config.toml
n_kv_head = 2
d_mlp = 256
vocab_size = 32311
norm_place = "pre"
rope_fraction = 1.0
tie_embeddings = false
parallel_block = false
init_std_o = 0.0
init_std_up = 0.0544
lr = 0.00215
warmup_steps = 200
final_lr_fraction = 0.0
batch_tokens = 32768
steps = 7517
Each number is 500 + 25 x the weight over its row's rms, rounded and kept within 0 to 999. Layers, rows and columns count from 0. Numbers have three digits each. The size before them is the row's rms in percent of the matrix's.

# layer 15 MLP up, 256x96, rms 0.098, rows 73-140, columns 0-95
092:469530484512505493462556490499476495495492510517443513507514500459509491475464510491488474492512548550477508441459535495486493464541513512493546489534497487485498505541492522459492531503499537497463491497483505486480494497470453486471501533489498546518477516506493492527515474441483467508
100:463536504545478507488537530482443492491518520472470466502477485505514493459497527505513465535480487495463513507482533488527510492493526468487499565523496469532437441477526482510549447522500523475463512489494518501509483505480520508498524524496513507485511538498536502515482479514488530486
095:487507528504483500525498508491484510519475466482515507510472460528459537494515514514499484476486507516517505517484570501476522527470452479488518443496492501493507478473466526508482507467489517506506505554514481472571552499494492472560520521518437478471507470528501476487498492492524510504
109:514508489486481533512473495511463489484520466520491443534490484458479474494481506527571521533508470494460469497473495463480477502508472504534541519501476474526518483468494497488471498463555526536529515512508551515488531453491474485477520473475500516492512509526493511511471456512522477502
101:500476520509492500528511510477494518481523506492470487551506494524455513522483477498519482462503512493488491488466498507545476524497464499515535453528566525530518506481502503505495483461526483468510510503440482450487522452526455498480535505477500537478484505459498454476537533487500530482
108:503492493442479510548489469471455490527512516527496535504524518484497496494515524547516487532505482492488526495494563449483461536518463464489478519502442537476499484490478508477488526495495488450488533447527551480493498494497501498466478499476507487523498536477524494482510491485473519522
104:495529460536513558519511509472513518492477480519531553491510497495478502467505494516462489530515506496495461502534513502472526452501524486509523514481554498505485486500521462486479511518537504504501515501515484533524482526462475496533463509452481493489540543548501548467517508435508504491
105:473500497491507489526530463522488499500535508462485440504491502506457524520537501523526512499454486496507540447514467530492458436468528473512508517515488479477542510505520539507493481492553503477559504465482518527501480496515531538477503504503470501484499510486527508479481532478523494539
105:539477483523462546472492483500483492463496520503459490500478512474496520499467528518515503474488485500493458508506506470536496509545478489480492469538475510537486461538485541534487438483495517530471537468469466499477499524484480546489506483508520501496484495467525471535514510440524514470
098:539494494548501491518551510512478520511492483547526485518490443574532455494511560511500545516468488545481512482505505516496511470446516482487501515530517505494496479483487486508479553502507487489496522498504529491535495502482529520522526534504492519517481434496512507482519540515496499510
103:505497521481532499506497487466519491514456482524485525499487492497503492518536514510493536456494453505437466483523469497486490478485450455499509513471540489488470512455510467480504466483534474452517514450496507561534480507470477529480511466524478493513500486545506508522472496516540499505
100:528497458512505478497475466500462509481488523557482432531480471511505484527524583463495511501519463460507515505497518470480467515529513534489471514474467510459469494535474493480490538493501512482500508478514517489458483462552463478494517496480526524516476513500506499485506489519493498503
104:510464476523507527471521481538473494518521489498528475519465504503464468460498546470490513513512516534516504511546496503450426467510513490487507552510499539531467522505484531548502505530511499502512533486492498470528491493513488531533493485505511472473505519544498501487443514513503549491
096:486505491467496499507519523483480498505440513561492486495487532484509491525468460546461455487488527489513528541494487503499468505499472472470541544503447527493498475485499491463540471499486452472502489480517542464508514495491469543501502507551520482524509510543482504473487500535509492484
101:511475479468473485534531477517478466574465469532444509514455497508505557509437492522504497509481457498506505528571477500497507513499525520493497525528520506507517490508536505500538486532533489514511487479508532478492489520523491476508513525499491494554471491496539502499486504505478481530
102:520496486456489490482532478492467505494494455499495483515512503496462503523512489499506501477480519510497546545458471472504536503525501476500506478547505461498507510483476536510490481510465540439526471506476529533477479475486474480488465480464483526480542511490544500479526542494451537544
112:491451519471523526491491494492497488493512504488523459510533486463494501530526456518476477464514515498502539511510523486485524530476469508496480482493454478494530477480516498456509487529470523470539460500500484471440452509471548499507496469505520484544504549489501460456523462528503488489
094:527502500464526521498505455488528570499471476444526496471476514529498496498463464530493510506514511495514481505476520501510512513533529503500491499517472485520511501476526460523493470505530465523464504503490484501473472481491479453442564494494452455503504483529515517479462492514509499548
092:483524524429498506506497514495502519490467472471472495536500484509519506492502459518481480455458521498490536499536525495486501519513489478509454535510471508491472468485501445492494488507478538513519497489500524490487544459543534515493456524477532501461524540550474480547483490497516527517
097:534489532500494506452519476525544492454502502512511500504519514459498532486489505504529498485509445506482507511487497491494487466429450528529485474466471532509485498481515535525470530506492471502503543509459521521468491502493478500501572490504519473467512535515495479479468493505458459485
104:470551528478504507448503477468500499465492523527514537461560506489476551520478494487491531498485487480508505496461470488459522443520507488489505504514495451497499494522479500466470460473517485509481501516495487512520535472477508477544511524519525533537480473458475516532545487503522507504
101:481493493490512475537487540489494515489474459498480486506487470482486513461503503495517480477483535513483526456510513468530472505510512576478493502529498505465512507493480479497499543520494521540582482509462526499510463494476529544491496478506479482486488474484483550512496543480490501439
101:546514483474490483484498473538507484486484516495517470526478480481521495502549513505509474486470505499494492512497495493527497521505504512567495508540485520472503455499520468485492505519493476534535477509505491496450525465433470479501495487475532463504584501495511454495453453499493484483
099:541488506534513462536501462459502477510484496439492464502505564511500460462533505516518476520503527449522569492515532533488477535504510476508501525509510490525494489511510521495494511491548526484514517495504480447503500504503482468499501477513500492502517556481496487456498480471533523528
104:504472484496501498550463496501492467532515480489524550511505483492525534534474486489466516476466536495502466525528466515529497499477470489487491521482528504489477481526491489528523472522456446475480490533511469478507484470544551502523511439495455528544470494504480487474522517498486481474
101:524486520443506487542485462546469493538480496496441484529486467564482497531481519527502514536509508489507493504487503495522503468470507465515519535496441488508517506536498540508502521554480516496543515528489476499487517497502515487483473486502453513505456497487491511469512489466471535530
095:478525497543477550528519532488511472495478507490483546548469519533465509489528514489470488528452535535495513516492504488508498552449500480488492542463481511471483452528497516491481497533492486472509496498490544527491522489502481495463524533519516496506459466505502528474504525512520449471
097:533482502468505480479464523476495466473492505494437535513506472516496512511480521517542513504491495472494489470509472514509516524508514512469499534481462500514506515516462485532490473477467551494494507547473512481485458499497514462565451539486490478546479444486485506507447487483486501505
103:517521486501493510445539475489500453523501495489490504471439484479529487472468485498463486505558489487514523526510531518500513512551504494457474451501514526480514501509466519492465465533529493482492510483518512509450495512495509570485470485471506463509501498480520479500527522498481471449
115:508504530514489510490516519483509525523522529482513465500534461540512465508464460528499521541539547451512532481482506515480522502504544496534523484502477548510514510509516503509478545510496527465484487467505459518523492443529464495463488479484476514470508521499564502519483479508468496509
096:519479479476497515471461480522543522541470523462489496474527494493511533493485524501456520499484487451519454489485557479505504499496500502498500499534506513543504459462486521524485520502490514536537537510486516485503484491482475515551488507497528456547526467472484467473445507502512455501
094:515530488510505465509478527450478521530522477517502490532436521504495533501530493490470520530509523509503457510479462558458498469455494475485548486493475534509473518528488544543539533491485488478488522483519480534505527489506511490520481459513497530517475515521504509542508474517488533501
104:503501489487505498528502485485529498452527504518504485530534458514475465481473469506528498529505502490520534515508521500529476482431476528477488458520503483492540516476526536499509515497508514471530531490496492522487472485519514494556507474515551454501482490509498480474485462489500484409
105:493500499506500553470457517525525531514485498499498475533525516457508476538482512514472515531493497540518515500481512482502489546498490487485534516478512491522506503544499513559511503491506473490530531496558510476560529512540544521495479512513504489510561528452544500528490472479476480496
096:485475479518535511475540506502544488550494498500523506468501525545494486484522503503503474510491456489464544513474504521487506477505524462466454497453511467515470507463472490455481506451537503512498495492512553534513473507492546496462459529507514487484484447504511506513519479511500467531
097:510499511503494518482551503484519503520464530461496532458478525486523517536475517488520515457495476481491470535483517515496471463514496507509472501499486517460472482490484460454476493480462453523499453521455511480523505502489481499504542547540467506509460443475491495507532470515529481495
117:514489452503497506477482503496514527527502510513534513475517457490477525496500498495535558532492428457522489499517519554458508568559476496503508487515481499523464500476513472496535507513483491461477493472500455506503512502505496501497493495531457531481538505485500525502475541491476526479
103:495495473537476476472488513457489515479530504493451490509531507518523495487524488493521477519517487479501482499508524501520490501522505528546528534481485450547488510492487520481465515459448496498489500556503479497448511502515530540524483527519499514470509468544505508545467495559457531517
107:457518504510501515507486522510540509518452508456508528487525538505532526509496488518530527478550497477524467460515496487491494463464513482513499531459490468538481509534493501525487485512538487513515475472575502479506514481513487489455520535507529506495504472472542478495521485434514511521
092:497531499465497463505520522510554467469496529512527483491545470482503521493443531476495473505473460499516522505482490428505494463539534489505455473510458474500502460522497494507491481501466503496497496498469502454492491521520507537561522511490508507510531482474469493495536535511504466497
101:519496459477480494484493516537484495516509493508476525468522522485547477496493459504527488530482495523491459495497492462520514455482497442528480436496482499486495486515465458519500489498497479544521503440515468462536524466512518524485513504476536494472464440482514462481500487503521501481
099:483495480500487479482514501482530522481495516533488524488522502464481530539543474499505479478506508522535518498523501468518479503531501518484497477501481458530551533466589503482529528507495462462504492470564517478512481550507475509525503510473506546511521459496495469473484490473496490499
098:483464489490563508467510506539491475527474479518498521508510497524523507492466475457454443510492546481531473476509477516518504522525515529469466482521483481522485504478503496495480528480515503479485513476505474523512475488525463446506443462473522484541450521491515514482483479525517474488
093:515542500490500528499481463545509484505501540486490535530455468484511460501482499494488503500530486503499448500542512474537486525520493523504528554536508487446464494526525468494500533548499545527516501504513516497503497486475514517509531478535517511535473508492516554513542505515509463454
097:524503533492506515517501461524489502511464529494470511505464478481511504491501486469468500465514526533467509524535459527503551447515517484483527538483528525513485507520521516534525492465469519519455484503445506452556472493487486517496495471479519547481492510513486540522470507531478501525
106:494487470553503494499486514499475472478578443478503481519487472488478510528510489526513482487494502483504485531487492520500506516501515497512487397511507474495508521453491486453492567505498475507510495482505469493500503483486492501519475534498498504508472433516473462532522483484490514494
100:488503486528531513480510483488490540499466465507464491543500433510491514504490476510523470523469526505477521499487515479498509493467497469521532524547472482508523463513480517524533522514501500484498502478506461490445492487463508469475512487463540441479540535519513513536494450534521521518
094:509545513549515543459473485502486516529518476488477467518519477536498502552537527491504503499508478503495479495481533502501469517486519493481481520387472534509488520498483472498505531519492500465480492489508473550539496471542491505493483500493503501515528495499462529481529474520505485487
101:484533466476453475507420498545473535508506501553508475531515477512525488520510493536500505522512537464520488507507472522482520520507506501508472483503498490526524487465513518473499491457541500480522497488523490517538525487505482480425464545464502511486498492483504492521470514466482513465
104:464512465547490526473495500545426497511512509484512534482530502469472513504491454529517462504488497532469513530488506524475516494515531538489494507507481512509502500543485486493496515515479533515457437516480531516445443497485515484503523476534524516508500504474527490496465471477511494537
098:525505522510512520499503527478508484512513457475506504495464520500519494504506498476513512532546520510484496516491558525512490468463510495486502558462507504507476470499512529485473489526480548459524462474466527507509513540493483512571494491437461470549482500495476531483480512496470506465
110:510514502492532537480530510518508522545489482519477499524504533511489464501529470510505497548508497556454527509516514461461522508510477503547506479523504524482480518525485465489499461495470474484451493473445477524503439512475477507471504478530500484539511503509517499500454472448496521489
095:484515510509508532530468442481501510495499473484520480489494511502509531536525482544481514432483500557548528486501486526501513516467523474511494491496517521447500528483465500467515500524494506543465526481519493499512484454549499490527530471478495495496433537486509523499480516491462496488
103:478534524506502503459533534466488508499507499482530500531540504476472485455489533483530506526488455451497484471513508527490511536513514536507448561453494484505460550534511492497507490502483516513520499510520428465482521521493507464509477522484462506489469504512492492503501491514540473480
099:516524490511480491473504511526486497464526513497501476499502514421462488473509472501489475522521528485501514444465506519507471510551506488490515465465469489574481494495524514505507488502531546466446502530520477492502500483514486507446514525471521525508480502529554491503497528477531491489
095:483517523523514478528537503515492525487525487539491525488520524467520480477444489512513504473490537505522492530459480499431509463450481526485480485491548483503484489515471500497498502482505487493419517470497520546490495478532510482526513523513491492472522492533478468521481555477485502525
098:500497522490535557487492517497469517511508504487491522466476501508471497467495512426496521506502509521490542505505504513511522469550499472516522507426487510513452500539474519478519506507490477535517534524501493461527463494478512486526533507467467534504497521553468507465525499544477489515
101:444461489464558487466539523484508520495534522503507493514491497492497461484527466513467485497523517506483517501492515530462514505501480497491489468516467497522511514552465471486520515500488491477496482483570507486521528546491481425469487475518473464517503471528493469484517501536479481509
099:546505453483552485514528493483515472539498498541527490483492463513515522452502496478498504516472547519477489472520475520522495490526497507514552454477481472487490551478475526548517482495506523527482457518525469506498541510489536515502513497503457496481527467480485477505478501462488479541
105:479492463547502471512468521545484486514498493466548532515490519513502479470500484472507476510519472532509491493499507511528500492508491521489470483444493490479509561494492531456422490521473509482488482486473487538520514469497526471478488442460503480496484535509506498476504458491485457478
107:492497430484481513512512493523490481504504509446537502493457524507509491540532472476509493454515524498466451520536500446503476487498501504531488440509480492494496523478504492485531468487475504488485507561505534465503529546499511507480483511467511517462502484522527447511469506534489513489
105:444503487494490467475510492505467548459508486503513462468464543530471479536461512459476515493531527485515482505501483460467479492518517502479455465502474474522487488483481496533475527462518497495496502502488479486480478517541499460459489476505520490478493448524505459526524473494508550509
100:516471469512468518476459485512525529544491506483496498485527509493466492484510483498468497467450506490489501515464475537527474472524476530561525482493463516492446460465506482505556500498506507527520537504509486501476507544507505523520524451490506563482526482485457508470477495487510496498
097:487512532542489500450528511457488504506509496514497515479511515470504490530472475529501559505436475496488503491485480425486550478548474489486492536504470506511542525523496495512486453538486530518508491500509480485508543524493485520505530481479448499521486497496494479517482549487492468508
099:471491536512496490493472478532497446462463568513494516499468503499499458460475501542501472505527515503521473509537526522536458497525450495542514478494485508479502493497518501469499466506485518499504524547464491494528502492496479537493498478555544487552506496482513508507490527474501510544
092:488502531512522497493506465513529503468491534513512512450513528501508494527451496464487512500501531516491478504505543527512469450442491541509504546465514495502537458540474529478512475526484520517497470489458498505458528527525508503468504481487508470495503516509499550510512482554556495507
097:498456494483519475530509506499536496495493519459474510516570507486498520481503496517489570517486526482491521476451478494511498496492487508524482514478530481502471522488476506480484552508550538506490479489542533518489508499511495536486442494494520527533507483485511504482539523419489517485
103:535472522474524472516498495522466490536508515541523502522519527539497485494491495501483500512484509482533554472543528500524497513495511513464536544461513548519464573507453517515522540516479500480493490501521495489534512516507478503460479495504441481485526492487499509543489506495502468547